Weights of a small GPT-style language model, trained from scratch on English Wikipedia: MLP 512 squared ReLU, normalized queries and keys.
Each number is 128 + 24 x the weight over its row's rms, rounded and kept within 0 to 255. Layers, rows and columns count from 0. Numbers have three digits each. The size before them is the row's rms in percent of the matrix's.

# layer 5 MLP down (transposed), 512x128, rms 0.18, rows 442-496, columns 0-127
104:144135130111109066133109134096146160111122118167122133086165143167094138116154116128119139057098107155122167138123165120123118152080163106135136099091102100112146150153130101127139139123101104137129138156122092169126108131185130172145115143124151108143119110168134147107102116110148102147084146134080130110099128130122141124097110127150178137129083130147145094109126143146117138173133
106:124108138135127123130118135136157142150100121113113125135134098184098090108144134147093162107102129111095130197112170129106163156133132101142147155073106119135140114149119076151123121084096150129145122127156101113144139148162119152140171133144172103127131132128142128116101131117113123075122137082089158146152101122128121116107126134137142140156139151139154121073160094170148154142185
106:149134132129107170139112148117125125139150110115158145098127151124139128161117156117121100147126085144135166082150102123134118158119125124142117149115167101121157121115150139144080112126098099151154113133091099113163116106094078107049150118107106109115094133087132130114148216133117116139166128125076095118143098152120118133131116148113149104129170103106113136169145125120112104101119
094:085143189130076113121116145122137094114099120165148131119120120152119155125119099134120125076131142116134106152099120097149147106136087092132142102131152132139169136148141125160138135123097173113146171110102155142126079107132113114108134133123146152081141138135141153162114154098137122127180163110138128167138085187104122129119120082172142139121132086157135109117126093125125133125182
103:116169114143103133144082133095108150119157134153135151103111111169135169123135130118096123082082084133092148128147166114158148187182098137128152124125172122135141147147081115109122146124093139092105117128086138127130102137133144106143149106121107124086130141090132118111088132127169125165096120150149119177136161154138134142115127119172144107135162111158127094101138124144122129130177
104:172157123087128120149105112128116105101152155141132117110139170101154115155174111127102126130135173132132138116154160112138110102126099153114146075142154121106102190148125110109109159122116115124143099117113117093079095158089136135113165114076146110145154104106129159113097142123098107111140107085173122125141102143156125090130132080166150143119145148163151129096133093135130091122118
103:107117155103116120120106120130140109135130121126160106122132162155133147127102138141069125101173115086116140145122105163138117142127180128129133112144171117155133125172128149111101164128086115135135080116107123138126155143100164140127113087103162148136141132154085157133182130122120077133131142136137144146117114187163137153100114153178112098163172112125162122180123106149109164139148
099:104118108138112119143164129126122150155150114155147110135122086097140093132178138151084112105090176153095124133191136125108156156141089100141094130119129150149145098157119135098107133094121134126098153168149139085126124165144141087159114092115134120171158154103139160110128136101092159137099132149124116124126079180139125115098160129169136102173125141139118127103133157119122122133106
107:133112126132123152141126178136159133163097122143156051137093140142140120092124162123127093120101145142132120144127113104174166097126163157112082121124096136144114093112108130109125106164110132137138121127105153086147148147173136137108117159093134166094125134136123084112140135106075123127175139100154106147144132097160081116128110130118142131074098087154118135140132127130124077114117
104:093157133100100111129148105176149141147141123169109168141150099184146155115111133099130120105168113081126124137154163150166156146129149171136126145156134109096126073156123061164108143120143120111140158145154103123113103116138124136100105165111137119144130146179116121134093161151136145089097133159176136142134159156150147108142128117102149110156159143118138121094109143124134146117152
102:151084157137109150130133117114107154127089159166149173127145108157138112133138148133134102146126103078126139145121104105121121125100124130171137094155132156149145119172120124130139149125149085190175142127136133139133103128110102126135156096181107155159162115183120141088102141141150117125128106098137141179144109102131062133121134136102127109140128144115162117128147091152096148079147
099:098123143114080137097144127166149130135131094120159118165100099131122097111122134104092081120149205096112118162127091120138143115121135123186120121108135122151113150154155092139151116085128121139133120151132133088108142113133110100112114113112190113107085095168117142122151153141105115091146107114120087143119123134098132197130129101150140146114096110105126161152111131101095121113129
107:127138084131065088119101110150124107131119140174120150112111170120134123164173109113074142113142114163119123138177095146143117134138139116123150120136140137190137125131099136078125141123073146134129173152133128123097108149104121167107114110129125134144148097092109142091096141128103153108149130123154105187132181135144122133111150111110149151134139112143160111125068139099106112130137
108:121114141100074116167155154154134079166108086072085144118093123155133169120093132161105121114121123117144108100093123148139134125148120105149123117116122132128125148145165127093169145128086118117122144148162148110175130136116164097123117174095134180184120153134135123123128133114097127140111132167145103170126125151153098142166086083117136137140131131128117137105101117165146111121146
102:113108176124144112152130116121114126141125150137143163139145120107150160104159097095159111095150116122114181159117128099122094140080130160132122104132105087141154104136118119127144111109103109166107129122098135121137140120152121122176122090118109166131121152109151143146088141166129127096097117174143096185094108123129108180076130113095142113162148145091137136115142150149099138178161
100:126145170131100123107078161107140072136119128167135134154166159113099109113143159136083135133138135133117117098114135125150132102103132118159138156163047130123133068153114149123140104118090144144133080142142124147111114138130127124118136124091143112114106129092143126118125147107111092148064136155148136114142166110114132150105158085115066122161114102149131138109126112116113157086146
101:142168112117139173155117096135127095124141137142132122142161145075122170117098109126107145098174130180109129163150082117121117114183086115118095134113139135132097094111158155160141109113100109122121143102113167112131140157134124104122103128060124144150098088130117133121151100132155132111128150160145091118104133113133061132102116149153153096143137131120088116143116082135114140106122
104:156150112105107116101144129139116141083151103174129125082112112110095111122160141115109120153128140124096075109154079123134113120165121145136112099107144141141118170110141132112110109114120106133154161129156131158146151166167113175146132159091127068167110082111114155135151150142150104135142095111081182110110119132136151109104137116144100145094090130116109142159160125148130164134154
127:072131120136164089117135161140137176125161131165133044100112146148123111109140117138101163138093153153122126112118131120097138139129149150116128157121149114099125121136105112119083148147105141091129184088142078111153140112092096130119150159112118092152155105153165153121095137126161101136123098071118133116131164104126146112116113114111123141151109136128103132127157157145160167142122
098:158128142138124144152111154111150179140138123156111131107118103137160130086145122131117147108090173130132142104086116114125163137153139143136131121130177074118151144119123109122133145122135128081121142121106118130182124151095128119093115139136124082098105163114119119087089168105137107129099177122134125136106183096135137135061158090146133166167086121097117124146116120106097090133133
125:115102138174132180155145056117134130133142133101136120129103136108162150104111123171148115121089138106106132116099115129121109114106156117128133093149083084131090104129104147148112088102108116095125112102131138137120098175124128133132100132095117086138157142070131135145121151087102104129116125123107137111089125148130130075117129131105159196143123131153095096118083133138094121137143
098:137118148141128106160127108121130085136145116172134137111147138137123098117120129097120109084107164092143168127147136103138155120149108141142094133142077130122114082103108118157149119107103153143107056089118107106104125139160142123120120141137131139136118130102118125107117135182110083095090164108187161097137145096118122111095173069151120120165098092152138153134128125108107138122145
104:118112123115126128107129143176109137107130131128118133114131129159101142134143139148117148157115168139088128116127129098116106123158150127133137119155120099156181128109122121128111137113109129141124156129139128143124144130095071142127130124176139095172096155131148127136172114084169150149083133126121089159067119100168125157102120172169163069134108155144126116147116149155055098160137
101:132163135130141192097148085170132142165123112129171122114161149142103124091127117136123112105116090147108116137149129148114136133122149142142122134124108100095137135158125134156120155117108130085118137121118110075124202099114146132099150173186123149142114135075129085150130160097140145083121120161105137111075152157108121123101147151151132122154126141124103121142141117117154085097105
106:170086124113138145128128128146052165127143137139109144113141155142173115136183118127119146146108116132134118122129161161072159144095115113116130130149120108124115118134150110115120164118142107143117120135170130111113150107079058110130080162167090091102159104164147135110131127127150112149144141165113132132128102076134152126124158132143154112138180116124075156146115121144125130121143
110:120151147136138138095095166101117171121164147145112114112158135107144152152131127116168129142167102088122155164103100148138104164124115136170102118159117127111152084075128107105155155109141122138119133134135127169101150131119131124162106087130139132144090135110154132171122135127139125107138135130201115110097171133119086147064120076117123127124145122140122157171106124145102146168142
104:133078184154126143126181131116143153142146145136162131171129133150164141105140115146154151103099126130112119157115156166125135141143150199209154142134149137119135127147108116144145137091145159126101133114161102161108132102145129101137131085169141144114126087149129182120156116122110098131120130129148110132137103156142134174116123097108140130168106133138111118146144132145068130152147
108:095126088134118144135117149153117127126153080139139144156122138086137124161116079135108085114135140078109135101130092107128129156100161148171093101189133080139129106115113123146135140127101134091125138144139143109127100131109129104138117165126110162113119098144095159077139094149109108169137097147118108117099110135156128131140123127126124098129169099112099132190090096159114105105165
106:143154131161105129145099104158101120144123103169130118127120136128123110156109144111130112089130138082156139155146138122168098143152129147084132105127110143123134147126126155159147080124156053125164108171135126115129124101164184100100138131200116104154143129189107122112129154098115105100081131101132138161126103127140106115128145083136135101140112126119118119129113123126168086150150
113:116108132141125120123113185166097119086157145154121118095107143170122111192138169146127115124127085141101107131153105102129146105124097169112116142125158127141145192108128122086125088150154137119143138128122102160092114108112147132180104108112121116144157127115128152130123140149122094119171089150153154142120151117077149082121138151119156123191127149091156111111122119135122131145150
110:121055118148062117079132094134129126113135132085140131121132130116132143144119115113171137104153132100161117139095124154122136140162132137097148122142157118130114153104134157145156148105106142090141154147150128129087142159151126172146131146139133125080131094123170146112124136088120140159109147159155157163112145155148125173147103143123150118141127070148124099098115122087124067101105
107:135095154118150120132144133143090114139117089118150142101144128114147134133132158103168115160149129102092139104116177151140108147134097137133117122110105148148019131156103134154075099156146154136110105107138136157124177151115143139115111127149118103127126117145128097123122145154120113167124133088113187135090162140160144128148178115113112147124127155075105116163137143124136119135117
103:099142090153094164144152150167160141110119125157090120083108130156136135121128130113102068099142155117154127125117173137160103094141128142128134130128116126095080146133123094111130148101133161127134156100114151135103115136085095083120136143125131148131105099117161093158087126070186115110102148105160116115122165105132145122133135149149081081111094144147137129137144134126113097111149
109:105138129107103124120107112142092108137136084167155115127147110147167120151125125112129138133112119117132085155198161129132135150161122141128151128088093096148139129156110067141137086136129092124137164114136132128155146120138107152112111122121117052123144140142133148115056136133118135083112070094102117117125138114100142162139132088126094124103095124121173101117160127103128138153146
116:148152123169098151160093187131133156098127101150153077114081189149154137103153096113118138147153094103102130114143112129132138121159125165124111121083114103112177126145079115168121119104121117130129136118110132135180142169082144133100084118134124117099155143155145153128106129121137112133120125146163082151113142149161102123103096157102140119145110149134121103116118130115170122109145
101:138091124138099133092087167121151100163121115111130098132125134124120140149156129112104096069156121132144147130093144122148153092139163124116117172130135152099112107136120089109119121107120099148114103088105149087092162131090127143111142152115116153113132107097158099096155134145128121152113124112102153168126170143139108159164117124131132080139110168098163167115137170141140164099183
097:117100109101141119170095201108115102059099132117149086082127153146120099124138102115124143129093158110099115110134116140126136135109128143122148127152147165102124133121111112149157105125187144103127112114138155126127127113122147145143109130052152182121117140168097113139146094116155125119165147161163145146141125102143125099135137135120127135138085148136159123140113177104129131164162
110:110150143100159081083098140165137145131149124091096116106132138128132146149155113126120116143117106114113086174164172096166162133129119122146110143144164125111096148127114149088124145145158148112119157140110099147131092137160120110168125147102144132150120118091153173126115134154088120157146149151119134129131135126139129069124168085089118109119153146114163135131118124140179189105096
111:103126137141119141129113135132145164159142114165146134100099144124165088168111125141142126143108147122152135139150116108106122132190113117128120089132117121146172152155129149170157150129149116122149140107128138152139147139086144138111144091105148144102103109113129110205178168108171136099129107126102136131147097130156061107151127155169124122129154184125115164153125129111129152180123
107:085127107072133149134156113129144099138115114143125192164113134137135107117173117142119124165150147113123155135192130131091119099108118105095122108131105076134160122121102124153106118125067101114187133130123155143155150147114121104101134101140132115108089122137164132116139124109183160138110101109125116117133107162103112147148082141146187116110153149129121114175151116113137141124133
105:144122069121131140095161156110133094126129108180148090102102104117114123095109183106099125125158181144116131127097162116143121148133156104123133125103096168134109137118097150143149135131107132112134142111093152097146115115104143109122125146104102116090142159150123099134126122076076144084123220105134159107148146114160112144139119161140142146130153117128115135152129142096112111110119
103:139118078162159154123158141126122095163128129200158141148133120090095100144121179123146090141154150106119133156107110139123103127164100152105120124143158138174119104126119161148105169119159139128131180094104152096170135114148123136126096164149136125128090100104154113131133133118090175125134117101128124120159096102161141160127171121101085116143123125128091120114112145112101140101121
108:141140161145109178120134148121143125131123099150152107162129119143115112120168107131121094115108128116096130112137081123121137114112095131139143131094111153098111094140142133143159159118156119151152155142094157099108123186107064133136137091127093138152113124136138101129087120123174197133080086107087109185132105138109124120115154137139120101097138067122155097109132136131136137127142
114:130075156149128154114092160099123143125147121077135088110117181121111166141114110114121117132162102121106097084171108131142139199086154161128142114135128131124136081098120138145144157142128130161138150149087119136132148148108124138114112131097141146127131125141130079113118110172135149099137102095155137103058147125134148135132130134130155160123125146102168150119182135110170127114138
100:114073149127142146151123143109130191138142120156113099160135122147118103085120140140102137132114123141127164144165146076117119095140192145116110124128122166127121150135121085149156120151171148173152124165105129134075124165144141151135130094108103149112132111157127151114084127139130111120119124133117141152100112101113136094114097148176124176155081129128112178105085107139110116134136
095:117132121151080153103138109136119133152053147126138099152136140129121125134172144108137092123125107106111083096130103100150155097101113124100132093111151161111152103161074081116097141091098091092144132115133038136119114117152109152128160137110115104101103147172145116106143126160173122143113125134125105122133145127103139152132101110147114124146127145147122109148146141161120121149157
099:096135136133088123099161130153118115131151111128120144115143149122119138131129073130133107154143181107121101111170124120137113145100143131133153106158082156094157114068105162142157131167099106122156131119116134123097149160090103151123139139154144089152146146155144104149152114141146099127173124119138142190109146135125113157116117155182146189136184142130114153153104143109112106112133
102:095167142139127093123085081133134124099165157137084103086129172100147116156174128181128127108139133173111093115125159092120143174124142121099089121120154115151132126128152165140122099088118084122160158127087163132109165153163170081148114120125115147146147088138128129124125107125096145166145094148124117129110140108118136152115135121117159111139141124151176116127102125131147142133153
048:130145137155116137146147144129148104138161146097156111172079128107148117139145126149110101134107138120102120123093143089062152131139139144125129133162093182153137098131153103162124123167084136085152131139139102134131135125050153126103171113126107118130135108102146159131101116176133128131145098115122116105176164128127155114123110114127156106136126095169143133104172099134125097174142
095:122144138139133090141131148146098159141107147111079117186128140108170072117139091131118164158139151139098099137173153140102134168148139125147133110108112160103160103114121150139144139098102122146111134130130153156091151156174101118166135086129146126101131128098128165127087139171137138157149129135141164140119149130096111129135167094115162163109130131173158159159142166120097137152134
058:116116160129124165109120122124088107087140129164114169140107104126175134142137164158066144157095104150140118138121140130156158135112126163129117092108166077118155155143096088101090114123120134143151131110136087110131161088126131106094151107156141146108122106129097156159077140122162086149144131128129132138135134112119155136136144137092142078105151100114173138123142156106120084153147
101:090128134127145158114149107109138132167114092137152143131130113126119130105120186137110101170135122154137139128109155118089086132117117145132091093147133111142168140141097107138108120136133140134156110097151123107112142113126128087141127125214115139082113114087133098116154093139123144143094108128101070126136061134130155103165161108115111091138158134140096148095152111130145088132091
107:106118163206105161104095157138165154121153138142092111123127134122128101156128122087102133130101134150153142132134105145172142124125176136143188109111126139137130094163146151106149169174106147146113161133104152188114118134116142080174135144090119094109124104140144123095104137176130133150126185132131122116153104090110149131133108143136154152141130112119147131138129122144114148156118
111:136108116117113104127144097101098109110094089131133139143146119104117153106101098146131129155128120096106089108164154113119114070132141095099088100131161106096147148129139129100125168112096097136156078126130096147141104071115110100134117137148132129128115107123137139153087091101145105122118114140128124152156116157152162152094096158097141086152156143105179151114160107122118066124118
105:134119138104130123127099122103077153115147117138091106130142121107130091196138105177111137153142110133140104113113122123128122185103128092104156140131125121104138092147141093117136189137111115124108131133134147128160128125144111117180152124130182129156168109155108198110073135113124103152116157174175111122136126102130112091102169100137167140125144114150139118136118154139126138123107
# layer 5 MLP up, 512x128, rms 0.182, rows 443-496, columns 0-127
109:128140120137091146141146114119123081109128108154133144108074175148122119200154173108147168115126106102164126125118129128124157144127203137095091125129087132150109115126137136163163129137171114114153117100175169169146135166112116147153158150162154140109135153181125115115152106143152126143116114120100119142131137135093125140141109140101137135131098140138137109092169121126128127086111
110:190151063146159116131133133141112128146154144120124093100137084123119127114095086101139132138135130149170117107159140151176085088092100105115200136111125152131119107175125143188136140137175128102147120116136111123170111107110115105121160131123154109141141138122133066079153089142147144114140133152135125137141130138143130098125133115130138174143148136124116119136108137121120146170140
094:153123148170129162122141138142104114103119124118136101128177179125094094122135113092118137151126143153092152144141119119109119124123103173135128108128127151142116110113106126110153139117154133158120078144098115140176114099130120097123161113138125160081117161139104073123145123106133170111115107120110143077159187130085105111150107157165120119113122110081111188127113110176118099122126
107:120113111121131148098143142128114120100154130132090136109129105167144083129173136163152108127155184069141099162115114123106132132127127156125163116154114132099146156096132152129122133158152101125160121136100080130113108144128123130129121152099107123083154118150122135172129122124100116087101115150084161099192142127090151130102145158115098122100084172118135181143129113136132127127175
101:106114137101181139134153124127146127141162085165135164123114131175066094137156118141119089104128117115154163134105138079131081143140111101135117146128169157089137150120146147094138162136160126124122104148140165119098125115116122122131084143156142112141104134144179121126151114140140136130136147148102119110115133066116099094127092156106130171129116080162166119161123129111167112121140
100:144110112136143140131085126123161124110139166102166161142154105137138165123091180134134100133093104157144131140128132120126151124077098120109095162146153114082108065129159116154078112137095113122130127092145140151106109103126142141110113131126116078155113149140106150132107162137128112108115083149125132137156101124133161155157131097165164154111098127141098114148138144171081116132175
100:142118119105127186106093145168136116129176107118125129171114161141108144172148130097107116119147114140135130105105098130133153143169120077132103116127075112126143082150138160136121110160167094112192125120102138110142128118118105107121096115113115082114123133090109128143119086083115143153176103144117135120106100081118151131126174146086110088134120129120119143119133115156165155116122
105:168140133093114154122132129090147146084078103133109152169136165128170153075144153146128123146098079127091133155148165118076157129170126118117112146126097146118134151103125139146167131099144116125089112134089121092121128136094136094166115175127143101099131106118129130120118109122127182151129165117123131108112139089119115114116138139120115142116153090144127151142136108157119081133074
102:164091104130149120145108102082139171134096168092139123151123126097113093134108141078147111132136141180145127133119165131120143141081057090133113164114132106165108119082155157163119124127112134112138178136140136147161165158116180092147147113122118118135118122136152120149120120170105165089149130122119136128104148156150128120127118096153141142146129136158109120125140095111106125181132
100:133130131153170120157157167072104176117085083149120073111131128132152138094145091148141139111150104093106150157145154147103149136147112109099155137077108085116116148134135138121100122127141101113122102132110102161120141111127173137118122138128154129125094130147121124125131098101169114146165116123107118118153108155128122158119124130103166138132130107144147130098055175146145076149107
100:171171097130151129108128151156094112152125143154079101082112144118145144126126155157148131126080084137130120116165112136107124071158132180090134134123129144124119097129155145153128129104115120174100107131116117106167150118134124142111124164118131160152135113123099127126111175185122165155094131101151164096089117098124112141118158098109145148141144106182141130112137151156121137145158
109:153151133201172132125157125117159135126085131079105142100136110149103126110090122108175126128156132144130134121139152119149101142119126112108123133119111157055154082110104150176137108159110139137130094081147094096143130109166179118146114117124128144123084174097096138130146154145095096093142136140152117125129115145104142120119144161139130114107093124143104141134141161128090141140148
102:197160125149168131164122150121146129122160108147125134126162125163149182120147172145160177097121110132138140118177138132071165140141130119136158116106116129172126107146133136128171165129143111141128144151085132138168158118094144101114091124155113139131144154120114096146172120091131099107143109140127142088131098173090106151115152149128125141108148120136126122087100163116136153125148
103:087143115118090119084101117082142152103151103091141152151129097121141106193147150152129133072138113087146148159126115126117132120126122166130077124142124100114157135101134104121098098131127119146105110169111123146140135153105120124132108138182110147153160112094116133138098116131087106140145154123117152095130115133111141158128140111104134154091102152089151194165126112146114104076128
103:151156125095155159123139176076105133170118098084108127129092127164125117120125118129127154102150093126138104134164129143154139069161146141116147109134097132167103106155129147143102165152136098160126118122100058165132140150148137110116141143146132132127138111137103107112102114058112117144137131127137153135135114118092148141119130106120140189075135154182143129149130108133098121125147
086:136148130129130043118104122119115132139129153115148125126091114131098124147169081111125099093117115140144117164149150153173092119150067111125137119142129108153092104154122131177143137124134090108101127084099108137134126119131081121070116151113115131151119105137111117125118093141127110157141153155144093110119146130103095135159069141120106167121105176094156119155124123139148098135144
104:122072134094122125143096138133123104101110135116177120074113173165132112161159183130135138112122089139151146119135119124118139113103176122118134120142130108108152146148170110122157159117133128158125153110081181120140145171126112143089136136146161137127140153122178165169139160150136082126134141147108112130133117153147121138118103128155106148122092118108143072123163182125145116156112
129:157110128138127155099145160122095092122110090116098158111150156118173147110130133146138137092121100170126143161132118142106115102164117084128150127129109164103126069114152137101120163140172138172119082131112160149134153109113123143132123109137141159136142171148103096139111149149129135095157118131117104097066098134129117144104108101132152152107069083115125099132097142131088102134113
101:147136137102163140146116155087127143134078119115108088107094128145131115129156111112143146138107137121141176128076123137133134128160134107100129141159119081129132163093149134169128157149121168081151133119148142118109111156110182155095112106109115104131099148135117126116113134099119121092139157088101149138159156165132148106099150102116109135145075094078095076112130128096092115146112
113:138103164112129124142119117141128088102134132129086101123137119137092147112127129156148155117122180120131163108169105108107102124135107136113125142114070132114173125127153144098105138120150132086069093086156155103111130111119117120092115181116144138126080108151104144130112104133112105155116134120113147131149117143099105123146167110090152118140090118089127152172085102191162112146133
101:133117138154134164131085152108149096120080152104116127158131135151121146106153124144139147125176124125153123127135136111115141110137099133119157113147156147094075100155160135125110119121111140191160111172139087146092110113172121137136149107178113103130180125130140106073074143070121113110142171104111123111143125121147140135134165139102133143105121143146178126124128134128132101090164
108:135149138098159129120119144165106140086114118111122121148131160172127186097111157135137163131112138141109107144119095095152113111158144128125145154114119090120151150146142138143203160149134093121107136119133128107089165105132080112167108149156134104112125150100136106142155121072158143139117094096104128096127112146157131179113154138140130111133112120143145098159113181140083121147162
107:131126116168176140141104153165139091106133157126156131129155180108102169139117155119121129132110131115118156100169110108182099118129197143112120124144165131150123139130127151121088108143112085088142099131142158130144168104139156096162133089094151155149127161129139088091163134125090146131151163125149132137120142106098109142112153164144111131097121119088135155117140128167121137104097
122:121123128148120122159091133076157179096151124144122105106123111080112152119116139141157121130136140172116150160154156109112165110219136152123113149146184129133097111082140152150136080147143087140159131134158109123137168106171143138100140090149117120149128128147117143147127128141156162145136119100135126104124095088143102131133139095126133114128131076123174120121095144120124147123112
117:113126126124103129151142149149097117130114114102105088121161087115126123099127119147194147128143158127114138138140108159139101083171167118131134124129147126125127133145156116084122174179148129148145104162146108154110131153149124100116124062116110145115157129111111087102095155098091152149153154122107175167148108154116152133126109141136119102134130102109173180153120116126149079154131
102:122084129147163117123151186094089146111113174123083123102091100114156144135099179107119100171117135097152148157123115111124152135071135120125128105163161126151130115126096159086120095154095152113158126095172124105119126118146142097135118131138087143118117145141133138104144117178133096149111140105118135131152100102153142167149143137128127121073125140129151175135156113160147145136140
109:148093137158130137136167154118186150111096150135137124151129095158166122140129150141152103137161127154155127110105152161133155086144115116122177159107147139093113109104133131126106118150136082172147138094157115156122113142108168128146126167137108125097112209163089124126136117098086148143115142121157102147102119161129123130096153137129122098103116154125133147096105155137117085155096
107:132112113144119150117053155151147136131113130084121162145133117156141168122148180151096158154142111115092116124120133105106142091134091148142138122151158138095091127160140091100164132137118133165101093098121113095123134147120118147122139144136115139117096114113088136148107114096111183129149116135191126082155164138143141154152118106144146122078079129116164106121150113109130146105141
118:193081129119112140145155136156117111156150115123116171136167121146103118113105119105135097113122150119136106097140116140112148149127095139087152124159173138147099097144116099128161131127183144116108135135197138135124139156137124153163174114114103123107124111109115116155098137112101134117070084106117111114145153129168083096122148107127139088084116120103144116163142159140157112109143
114:129144140128157135134160123168133138087067149124132118132147131158158138125084141149139130161121075100135149149131149163121166122136145181106134134098104127169081089125076154134180093092116151162137105148112154123134146115132143160116135141132099126145117141152104106132146085183105158148113126081122107095162149107127122133134151106134122138135109146134140143120181154162155147140113
111:121074136163118157158134129113143091104136105122195140121116167142136131085089104138113163120107088112144117125128086109144089146131131144100150163147148120126150131152133126087124126093120114111150124128085124129096094108099149119145106109128128097172162113089163151127148104108090112169097147130168184120136103111111145121109144147122131151087126103120147122116108127121139189102111
103:191153110136093107097124122108094112141135105167126123129115147152112167132198167109175157151160160071097125147139103146134109113129160126093118122109121116144167150125130139143096133135127101092137111132107135133173120150128132150131106141095101185156161136130148118141162090142152144144138099119085143103156088122107132113121103129158120178133107111152132123137080124134114148120124
106:177132114118155157155132132158098168129115135120134169111116149166135099132154093141126117081163104119137121096139127153075105130117127147136151118162128095097106132177115170148133155168154130100134147126057097171103140080116128123102114128075108137134161143155096127136132146147127149131116108116117158136137148082125128154109123130153157099097127123110131145162102130142168090115151
118:130146153129179125181139166115124095127090145148098172110091064176131151130140120124174108111147128132090162122130133154129134120151102129112155124148126141111104151151139117126127105170178099125123117140122148163123131146171151089102103089108128179132121112136115110131181131140129134114113139103128152133143186119177129129160140103166153161119124117117118133119134118126182131096122
103:149132146180112169156102075124147156142103103117123151104135108154116156135118135135156129134146117116138134121144120134111152130187120152096137102143173142111152113104139104129100130120142150163125114108120144104106109147149155151113111132136146148132185126193079137113101172113145128137157111090130138102100155103164117161152127167166128158166150074115137100125094144147147119095099
101:128115128128125165156141114153118159104145118118111150130138127125119123167167117160134124155145128120131213121137093111132137134142126129155167121105146136131117112135159154088109157112092129076122145137140142139133081110146102119074119152091080131143114145096138111092156081115161131128099084105120151071133107138130103162137139122133154133130153125148149100160141089113094182142095
108:160159125175091077165131125125124099174124146132131114186132116183154118139152096116163100112174129115144092147121156140124087158149125155112133158135144118097135093138148138145135124123117124096130119078137156112098150110158117139141137170106158136122134100113105134135126118146142141141141079130091126093116118102116166154082137163178077153125114131121103140121115158124112158123105
101:085112146106142139090130121122143116103122135110127163129153130158184142157137151135127106154120119078144125170124157152138131158128090080126104112166155115090141095139157118108166098158151109141123117128118118135116146133128110124121132117148115147111137124107137147133126117155102132101134105139104120077180121154135134152173176114160125122176139124074160156131123090139115042147115
101:159106099136112155153102106102102145133125138109151109094091099140083081094110177159152124109118147096161156148106101129147141164122103108158101138149119180125121133141113119135108139159107152087110150110122109128116108119158157153123163176133112107133146107084095132119140126146114095120147154106106151114162104132113125148145123147136106185143117093131121105150139183132096146172165
102:112110122118114146183133140108100132138141124114092152150103133103120159154136114198153159107128122124155127141136154106171176163146138167113116167165128132115121099092153090144140077156070156110134106145090091134092150124149149178165060083144130139137138147105136108112140118113132129128111136122145152141145163143109129124145146137141127147134127104149150136147084124109142141155138
106:110097102121157135138134166136147155121141107108136142137120157127133116148123132150131114104124107180124081144126169154152129098123154118086141111136114127085103114098128100130132102115105120137163138115103107106108127079173187150122141186113108095137151134120114108103129093138138081166090129166130130129124100162132119118181148072132098140082099136079086126119110142143151128138142
107:118138123130133137127131161151119088080155125142128093153108129142122123107113163169120140135125115088163130111134107106091154182134146105117100093153109097136150126133192110147139110119115182078161173168127104078116133126102142115106157107098170089105128121113135142117156111092116177121144104126113133094114134141142148094139111136145110127133113098106158068113146112140141155111137
111:100115115104160104140173158170109123142120108120084141116091099139120149164157168107133151140127127163136111163102119145150076117178111121115113145114115124097135113149126145123155148115117116121131161115143132141095120134120128142116110151123117144129136062113111164144124173136111158171157071125082095139145065129134111135116133129164115133119122140132095121138097054117126092154127
097:146172111139164126123112171139148120114114121110100168114120125117136138133122142126102123157106073118137123116079122126095110122121127101106094120156108092117199121138113137121111132145159141113124116135117182124125158150080200130117127157114108085104125138163132098099127114134113134157109147112111154108133146123118159132132129054116163130099109121178132096152135159154120153105086
097:170123115115108109123123154109099165084076124113146142168120112146125111139179103142140154107109108144151130127129152156075092151153131132153106115092087137133123141130141135133164104097106128134086154125118170116107079168127144125138123093116127102145144107154113140140108132152110126126161100087123105126128120161115118104110171180157093148118072137115132116105105100138103144164078
111:145138140132119129107141147143109118108111154140114113109124094086114117125147137111101189128107115136109100162147103133106150122098091153088135160110111124158096146118124134119129120154149168130089128131091160161113108149128119140147093098150090098167111081100162108122149111156155136053125159135125134114151156164083102150144109160117124130098136131172139136121136134130144130182073
108:151098086139140140113155130132108159137122189120179093112086147144137081090120136155130104138113183136130165120123093111137094141115140093094170152118167125116171115141084121126149164102112150152091146150134163136155131158102118171114152118118145102134120119107084125131110157149113139118154127180136132108120164126129154105145131132128103124097125078099131157127141115111128122152170
038:130093098113169113150102146138108152132102125131157146090120136121125144134158111106153134122120105162170141155150108141140118130145157107137164185136152118134100085126188134116084153129127128124135123095112164142120160170145093131114079103105151104117160111154116115127134133118147173133137075119122150129136133087168121134158081149116072142100110145108149122141134118128118130197109
095:123122178101135134066093123078099106132155157122108093138124129129133122147137121162088131142118096120145126133138093124170162115095142134145127136148107139122119104115154116141131110169125128118139136122132107153097109124110085107136117173135114113091107154154125142125144099127122147074150122067135185136138088184117166131152104114061116131109097091114137141114108118137138120090100
057:124151123136181119130118125112154120087121105130109095144133131167094074142120161101131120116112103126142156149138117137128121128160106109100149180158127101096097098152196167144145123145172125123140099115140128180170108136157131106103102111133154108104140107125125093134132113109157128124113128123135131110159125168136106133185181159148114180091119105120150144117131087142149128154107
107:121089118113068152156117117127092130119145135104104083161147158128119109107137087154154188096144141122102141102141116102154150136111087108121135136137135163159111096140151103144098128121156155141077116135110106120133121185151093128134117126094162110127122122094126128137087119155102147105154158119138110105144192131179138117125112124109126131129116101150175117102091115091127114111161
115:131148094133145076117129131095103090111112147095084130142120136159090112113101110163157095101130123098134134158112143118148153152108062132130134120150151118119128128132126095129057092125133132147121091144108102112127134131165127172146134108115153087143144111118134135156135086165151134175127084129131108090110138085120132193114141114146143131135149129148115109130058133142148119123117
109:147109101179099092178086125145128118109096083110123113086153156113136107086130097073123086123076102156145096153094105105113137096127121135173123128124113116103122100128112125116102117107113147165159180128095142137142130141159143122103115129149132157148166114182122110141127111161136139162112118119137127110101098126138142133146106144113127146091129138100135127184139118140148133092092
104:175165140169154157099145164142133100090096142139082120121158149104129114123103130098147148122119130112109115093098135103100122110165152130155103133112079075126127132088173146125127173148109091144143133141106119139107140100093120126143136114136103112120156096161144092116137098102105138124135129149152147112108089100096083103124144150120155119092172091146143125147161113169122126088129